Each number is 128 + 32 x the weight over the matrix's rms, rounded and kept within 0 to 255. Layers, rows and columns count from 0. Numbers have three digits each.

# layer 5 MLP gate, 704x256, rms 0.0927, rows 89-97, columns 0-255
089113157173164199127155106138124117102102098137149157076122100110089122135109127087103089187175097127131157127103102162116144160131144150150171110105080117075159162124148109105091120072099123096114125189127069137136108108165133130102116112094125131117139171103174132155099142144109155176079115116088126103105117105169208078122153148114114170112150108112104129155138115164165101171208139123078152105115113113116103125188156129139119101098095105132129158128063139142073110121122081110128103064112182109101171150098085115173104163059124119077121107079164146119159109114060109176124108111139093138074089152146157142066213132161079166083087085159114050136154214153149176138106067141091177143142086121133081126109240110159071137181147139152058117119143168185105134128108140
056124146121103141130060137121169131077114144168157180116132106129185144210087108093116127145139039141163124161045173172186129132102136101129094145101099098124120138130092149135156100099109132114163089106146126113087168148128111140105148121104170129157142130182131218112066137136153130165115099147111166072109155145123141129101129105150095191113059095154122105155110080123085168132136084120106090078145088081197102169124130206105080152104107174163139129164097093091184116085167158044143044078174186116118156155128133151138109130123113100129138118156124187070117122137118129139159157209088168106148129131163159060097158107152188062207169169117128114109136109140140129144117179144120141153113148129141128078130128131120122164125097089152195104093135161142120154115071103
042121132118160166166150165119174169131125130102087105093148186112107178178110161107080100127133127115084131096105133170139101113125077106082172127165144118113136177160095132126102119093077108093092111181144135119084101128130120125129132151064103102160103111157101125156096122166121128152154134088101138152164109096149101070164113137069087084078108134095113151057170163199159103104174163166132204163108112126148116106161173113114187165100131150159211173102065117104165148064142146147162057195150116151165106143113091135207120138102089145110172135125084118122138191158121136097157119093147134114122118093135105146123127140127094098152122182137042139160121153143173162132088172127169089156100167132156128142153151147190168110097095134106147119114166137163104111177144129
122164145175151220119151116134163119133137160066159167072104112103127106092141130131114151154151098139138081110164136162106098120165107134135121091099177130205076199118140149153095090129089097111102137122096165136128134093101085102111131159157156199067081129091101184043161136162192103178139153136178087103114122143148159166093168137089128130200140120152153139089148094150110153170111186105116183180122079127129130191141125135001126147138090164133090166108160134149155130109163169149153122220069149104128085114087127131119097167116172110179154114143119114136088107093098134168115132111093088147169059128109103146063103113120123097124123113168131122170073170080188157155122136131084120195109082126167136177088156088155127118163086131096183062151078144125108119124190161
133104108142154135133156093100219107129165205149104073078157118092137070121109103060165140161133114090147156170160092140098127119194098099179144168134162124144136168126184109124209107101095122162123139109146125141173167125121044126153106150137107158173201160134154127114152146127038131129114125136151128155148039123142165144129153113187084141169118138096088157151145093139092156139108156048154164171099114075088110137134182127169078123115079123135170073118155227102137115129103084117084129141133106131177179114166140129136119155122144190129183114151113155157125149161107093123145125113135133138156146099127098124119123086169089092128192102142149122088166145169131115078052151174080140155101103070126096144177148134140089207153106118138168167199148107190145156096107192
096156124167114152092168093070113073089099132095093151130140070112187083138161138179097134144105175148126159115063096157159129133171150161096131146099194116147115080136133045173118186110100139113167103096126112048114111134128101106062138108093130134110121148063128134088147173152158096148186132143178158104127090125147136179113167055127127162139144166160162149127144141143194133139154161146131110166181114145151137122079098157099155172102120116115125167103179153161113096164118125151117108170202165150102120181133091124100149167152141103105168089073077146145149114144132075163115155130137087112077111126176141116117107112124091204160133164061110075124132130101133139140103112142189125145106129148158215171060152174142108113107121081080119114096110130140125110128104131
158145106142109175141129103175105208145145127075150116158121169090170156112109100145114108138058036090059106121139183107127141072147134160155143107123102165158118155070111143139152133138153084110155078155116162149087143134101153103124156154090111168128155123089153163155148096194118076112102114106138077113153172114083170204103152193099096168128163125098082068091159123179113114149123145108099127126149112071086114154158146055136058121122115124133147109180160146198135161140161137113126170141116153091075162180141098165144157151111149087180122118161093146084121094100125094103122181089135100148122142122123051113130058128154152114118094171113066120096109139133134103158144132126199060191113167124125111156098112123178161182129060107131134114122138123196128135144156123
152125156131128133090093123113105123126111105128089150099102134132165086162099116172145086166185117136106091124091148138170078103166106117144167147113136083125114138133123120122135107153079017118147098123152139131120131186103033152067144065207199091113147137094137127121117189092098197196132147152061165067111124074121144076152123144107151111159103156114110069118098111160152179107104143085108127123153033137185146046193074127096094058072105119157097110181120088130145143126127154132110167077182113095150125154080176072122063124104085189177133092114149136118096099097174113133157120104002150130119143145091077130156116161161181132155111086109095126070113127139147151143098135134105118124084153144125167088155160114118124150185145102100108209094137101129104170151153152
138103136194177153039090128095130102159127108058152136127155108149125083103125179175068137113143103192109080156143166071054071156213150141139108148184124143131106186093126165127113186126119173108140117066199123133162121171065161134077148134130117153090136102096128125116112103149130090066093106142074100032093107082150147112120137117153117130173137124177135159139099143157117159177134091125110131132114131092126110160130067105108119111134105155092128115104091167154144132147154106188110102099158178165129115150124145126148126116123131171105131101117100109108103086151115120114105107079169098156192147043158145102159104098122078163144127091116154184144053152089151165118070165209168139161114050105112141119184098131128148111148088106116125112138136122159178141187124130
# layer 5 MLP up, 704x256, rms 0.0929, rows 89-97, columns 0-255
116211107138103104161070163124105064074199142133177134212163083157086146155120068193088177097071143141163108157131091131098163058128114096079162077173045124133120129129089139164157146123153135160150105160148128090143085122105119122131121107139093141234073163125186115149145071057120131096130178085117108137084082126156169060124158201101144123119127140119148105159139081167159137099107150172064118047103166131124164129122122182167108128142161103164092170102105104137121146128113116123132212119126090147135111158165156145130138178133190106154131167111137149076154097075174177139130131162105143158117115154131095088093148127139163099089077127146127155180094072100134090107118154093106113121070113153082120124111069103163095178131132144189108124121149103133104186071124138
195159146148132138105130117134101128148158114128133106106103151115092140156113126136111124156142150164104070131136072095120106063131183126159132129118058203218123164133047064158158064185169133035095079132093185152124108123168087082136139123122119113075133109155091182133107097097210084085152104153129157179185175143157183104143141204120171160163138073163143135145118163119164115195120162144116090095128132149091093119151150126129100107143116073125119098136096092106090096136126208124183085194156118133109119181169130191103106130136136115156129163167086157131071163190063142090122129135179117201140147147139117110136094146156106130116150125183161098152178089126144092140115084098170166115150105140130158136104039122126127109135123163109115142101144108174156080169144124
149206138178134151179136131137126116151144117116114120124136101122141140147169126170113112162145115155180110075111140107117202160074173141072122069117136200100212155093167073113057092140105130144181153129136143133153129171153127107143121082131113177155138121100224108100072123142197157118108108114102133137109099180125119146120138130158154124103110148098132040141101152126142121083147130146106120090165165163145088088123121176171136093186184076082136146137123166114104141108092114130091139101124063121153132134103114114140119113054119083074152116108120084090179132104136125134126150098118151134155155135116148115081169126199064126100158108071118166163085150131140146175129089116160127140143110112114118149058154068127169142122196123136131102104115163162159135161113115
086089136139128110120095169133160195099164119136122078147166174127192146181123127082143078158150186062142145057120159108086110168176160114139155175089081076136168086108153116123134121149095113097151079159133118075082146155129193124104130177146140100102166160152084133146144109084134109113184135104149190095116113165078098097112077119093142150126134118116058127125111171115168137077095131160047104139143144141162132097116119073125121115157105143157103126145108113093112078180114143117082160081147099097100128192069146154125176088135186119124138145075129180138168136122206160172024144099131203150147147169103129139118145156098136108156132138120159081146083112193149146096167190107098168127138113129162126088148144128179148106102113083160196122158146092135130139111080093
151138105145177131141112156133086166115112104188137134188154054147121122113152109182154152068101188110191126096156146131162142095099138148156098161117146118085108075160129128107140155131159159100117114108098165142152092125186152172075094075122203094113110090165183131141125140153110138149110109137099137111103213169181151128138153108141122167099086126112070120146086152121144088155173150200087114162137133157151151162149178215105196066095146088141151119081106113125113132105126131127151161158154151117092124104110216105173090143184105070165065117123166172117164047100077166149131154105134126104114150121124138137127101167088073115143013084146145153152135066064130104111137041096116146149163156167091137078150130146108136120132154160134200147139122158077145079167140109
192125161132151181125088126159144154089144161110099127109143139123121134090108092132129094140073172177117148131079110106126103111140145145121197157062156137084108092040086133127207108157090128034110152115118147083112141168093116095160125080125120086147170125109136149104086182174154128165137140159137184171192107092153110089164182121086135119103172125105102136161198089144127109118108163128168191119143135140174098147157125110151170172110145134137088153110135121157151136167174102153113085159116163118145109136157114126146128128119100099111155170156037163119124116183135144132146160206112091155119146189094128103073149093121096154112091154121143077155156138116118176082145057147133127175052165158103176199141141186134122144149087132117092083142111154147156105137154164
125141055145146191143116152149116161111126140132137143146143130171140108054132138128079084119101127176178082040141115165152088170126183135122137064127112082136121145132108154083111093157142114135117059113117160119116106161189157130100135117152132119149109130143128165128139162122135134158144082103112100107202151074085122142059107113122102159139084137110156160123121057142170122139111142169152120124117114137081112122094091161119163058182131135080141109064107129109125125107128157085166155144150140116117120147163155143127120144098128103105135085163113238124123135163113179089121098140196100166131083105139178166117148137099110188108126128181131063144120100131103110092124137106102153072135131147121095146133138117109132118101131113130162114062153177102128132203131090
118160080190097163110125127146136130100123181138187079167098128134165154106102124155099102100133089065126150123166167141101112085156164155112142174136095108189114117101147130120091171159154135115079132164059111156143224128136159113084132115092123155136133139131146072150177106098159095133150157108141111109130100134148146137179147118133182154127116087095132176109154084142155155170148154117100055125203127204043168113116121159180140130135221144142138096117136134092170148159093115103069068069154111099113083143094108100132163204194181119129149176130180167138097122110158174101077052122129142134110154132114112160178077127086156165111158087123166080086144143076090120116120116061148137151114118148115117148119133064157112068135122125127172130110146114107136125118134149
132089139194108081086080172075147129097102091115170085129183086046153127098099104133105124142113113131146170184118105084083095230142081099155114139125140167099084149094143150112133123122140155141148184077174158121108076152127120156093159164155108145144145069132201107124145097119169152136140150149099089127145121177177099093121147182111172091185142152141110170133148170119201130125103134086122129123145134162128116106099116155154137114168115140134109114132080139089160167127172088132101102134111177121200146092099105137151113218104098136109134081179146165125169064111218151087137146119076100138146167149163089175139134134173102119128115158169171181113068097095132168109102137162129177126109095116103107150194157161032146109142124127147148101139090113120196097131094083
# layer 5 MLP down (transposed), 704x256, rms 0.136, rows 89-96, columns 0-255
095128111162082170127143191133132139181127069135169111078158114115098132065201136131127156106081107157037115128126108062110129114118160121113122063063163114088120165111186147127156139166146107130116151153123100086112139139142046181181097004154127170076105103129115140142098128210128161091149124130100113121090123154062057087160155125115085122101130139148139122091105161131136161118097121141108138168136116127130105136129103148131169114158143149206148134130167116107155082209175139158125111148105184122094112070142159160136097120203040095109097089117114071105150127141072115213153140166105111127128151160128103132163155069105113115054092153083084119094095116125104154097106158178119091110146156117180136081147119120135140065164159081129106115143126056081151102120118135
191183129106103140080094116147096108134133120104146109107101148105124136133075187103133148108122122138153085129088119120066144118113075089132084115145161076110080178113111178080172063178167116148076159137191170109159138184159159118157124143110110116129121127142106187158076115102170089116083113172160152163079123116111050123139179147153138116097101189134183127082157154114195165111134168121141141169105130156104099128172145152148157163144115107123136157121092106114124091139096166100165066089148150143057100128146112139137214066153129059210142119206135142114125144117152094065153100173158152096151136149132101078090098156118066163164107118168135161088179110085122105103147109131110152173132150153124150147092143139107155155157121064148096154098106132130065115108191147
148115074126126102157100159118175107139114130086143102135132081152122134140137135082124077150120142107118080132061153085117164116146098114114161152073117124130134080093147089124148139099173121114165108163109108113035079109117118137084109163150113103094091125151118136093140140135073088155100091129102098112107077151144098139115068135139154181158156157120080071169134106118082077091101143107107118134129080120052113140129115112148065121114077176134175165150168121117157124111176103169099131144076167149082124118072119136070118125145139127125082155137126141154156101104101156176185138133143138103144123139126132117133164132107104212119074101078145171168115091152079046019157161160181122169120163071157098140140126093084151147101100183138120146149160149156208111143143123
165132105162101124108137148153154110165124094068094163113110106117140106180127143149099146123125180106138123093146124141113113131124120164101170128078145091112122106146170127097150107089111109134098142100105119103138112199142058127123106138094073089171177139117123106129122191160159191148173123064175093151133082153188090107197148123116070092090122190080085203131109122148072108104143125165121140142119169137168134202149159123162136166218189142107088116115135079178161105118189108125056145184120175123156087145108174125129130122135103104119138114048157202100086072102145093125126156141098154145162134114142115141168130059127120083082136125099133156110114159109150107051116152104104134141087149144144157093182155124174082132105130176140130143142144213117114086117119179
087116130150122129163120092111130090165141139151134182073119158151178152096142052113118153124121145111135104122099087064144119148140132161146115151120144185085081133136078172131089109113155130101165147149100181137104145094094115123083076127115131170141141142114152150151152105123137141155090163084105129146124141136071111145085114114158133128128123153174102118124127186191136112136137127172110120126135111099169108097124120134128085116164110103126160123159100095158095158130255184094143079073160171174147143056109116103113113136131101190122095147142170098128127132161139118186145123122129069153119123092104121112185128167140104171080135138117109142116089160113126096166134093096142123141127127149143121130129108135144145144106108093136132182148075137140135150151116117
111156068134147180140096164088117174084109148121149152125143095156167164153122122075107142081074090153142138072154154149132193111124137136137078141120132067122139133145177126156131119145181158145145167116120095153139094147137137149166113109093160178117080050097106107102146148081132202130154133094083091145110112156118162193122110148165118104096133159124097162135107128121120108165141191132184120144121127138097119117095111093147138121103105173105118086115117090073125134096000151113100129076152155085126178147069140171141115085087084163135111100149146118147151129102149106114090088107120138129149158129053138090159086155116154078144158142154136138105137170117150115121119150086116120148134138133114083131081079089144136107163132131100150178129100119146113110137114135
173138165070136165171136161134131155148124206089142111129136156170149141158075132061100173121134143124166139135129186136167172108141145144096094129106117167175112158115132151151164084134090115080143124116119107138133160105154106094105139137107114124134095152107149150120113098143138112115099156122128093155133098175193116125105166069085133138168117186128132104111074131131145174205156088098162140129178173139082131165154128119143138130168107154151136089158130138133133155092204143125119133112149138151084149117188137170072170183158072189123160146088134118078148082120157162072106103156062117130138159112153150109149150138126144173140194161154076162089138145129057059220141123138128156147111164111113192112123131118143166110059107089154139094150180105153097121082099134
127119120141106155164201161171116165101138140109179166113146157118153172120128154121165090125146164110167098148096092115186139117195039090160102059117126153101105089091104104126147087099068127051169164099106078130134121061167118147111095120145134103114168147139126137116146072133138118176159162114071109150105159137119135138187116123116117109088106089187145145112170146092126164096100166162162034113104117151140126165103181119170141106093157157114211166159155153075143142135255154087096101164133172158147104134129154123124136114149121183103145100154121139117102146084112111103153148153090125137157139107085084107124123172077100130131103156114142110139136075122106128145145143137195139172080141135139160132119145035134132114140121064125105173091096130112147166169103117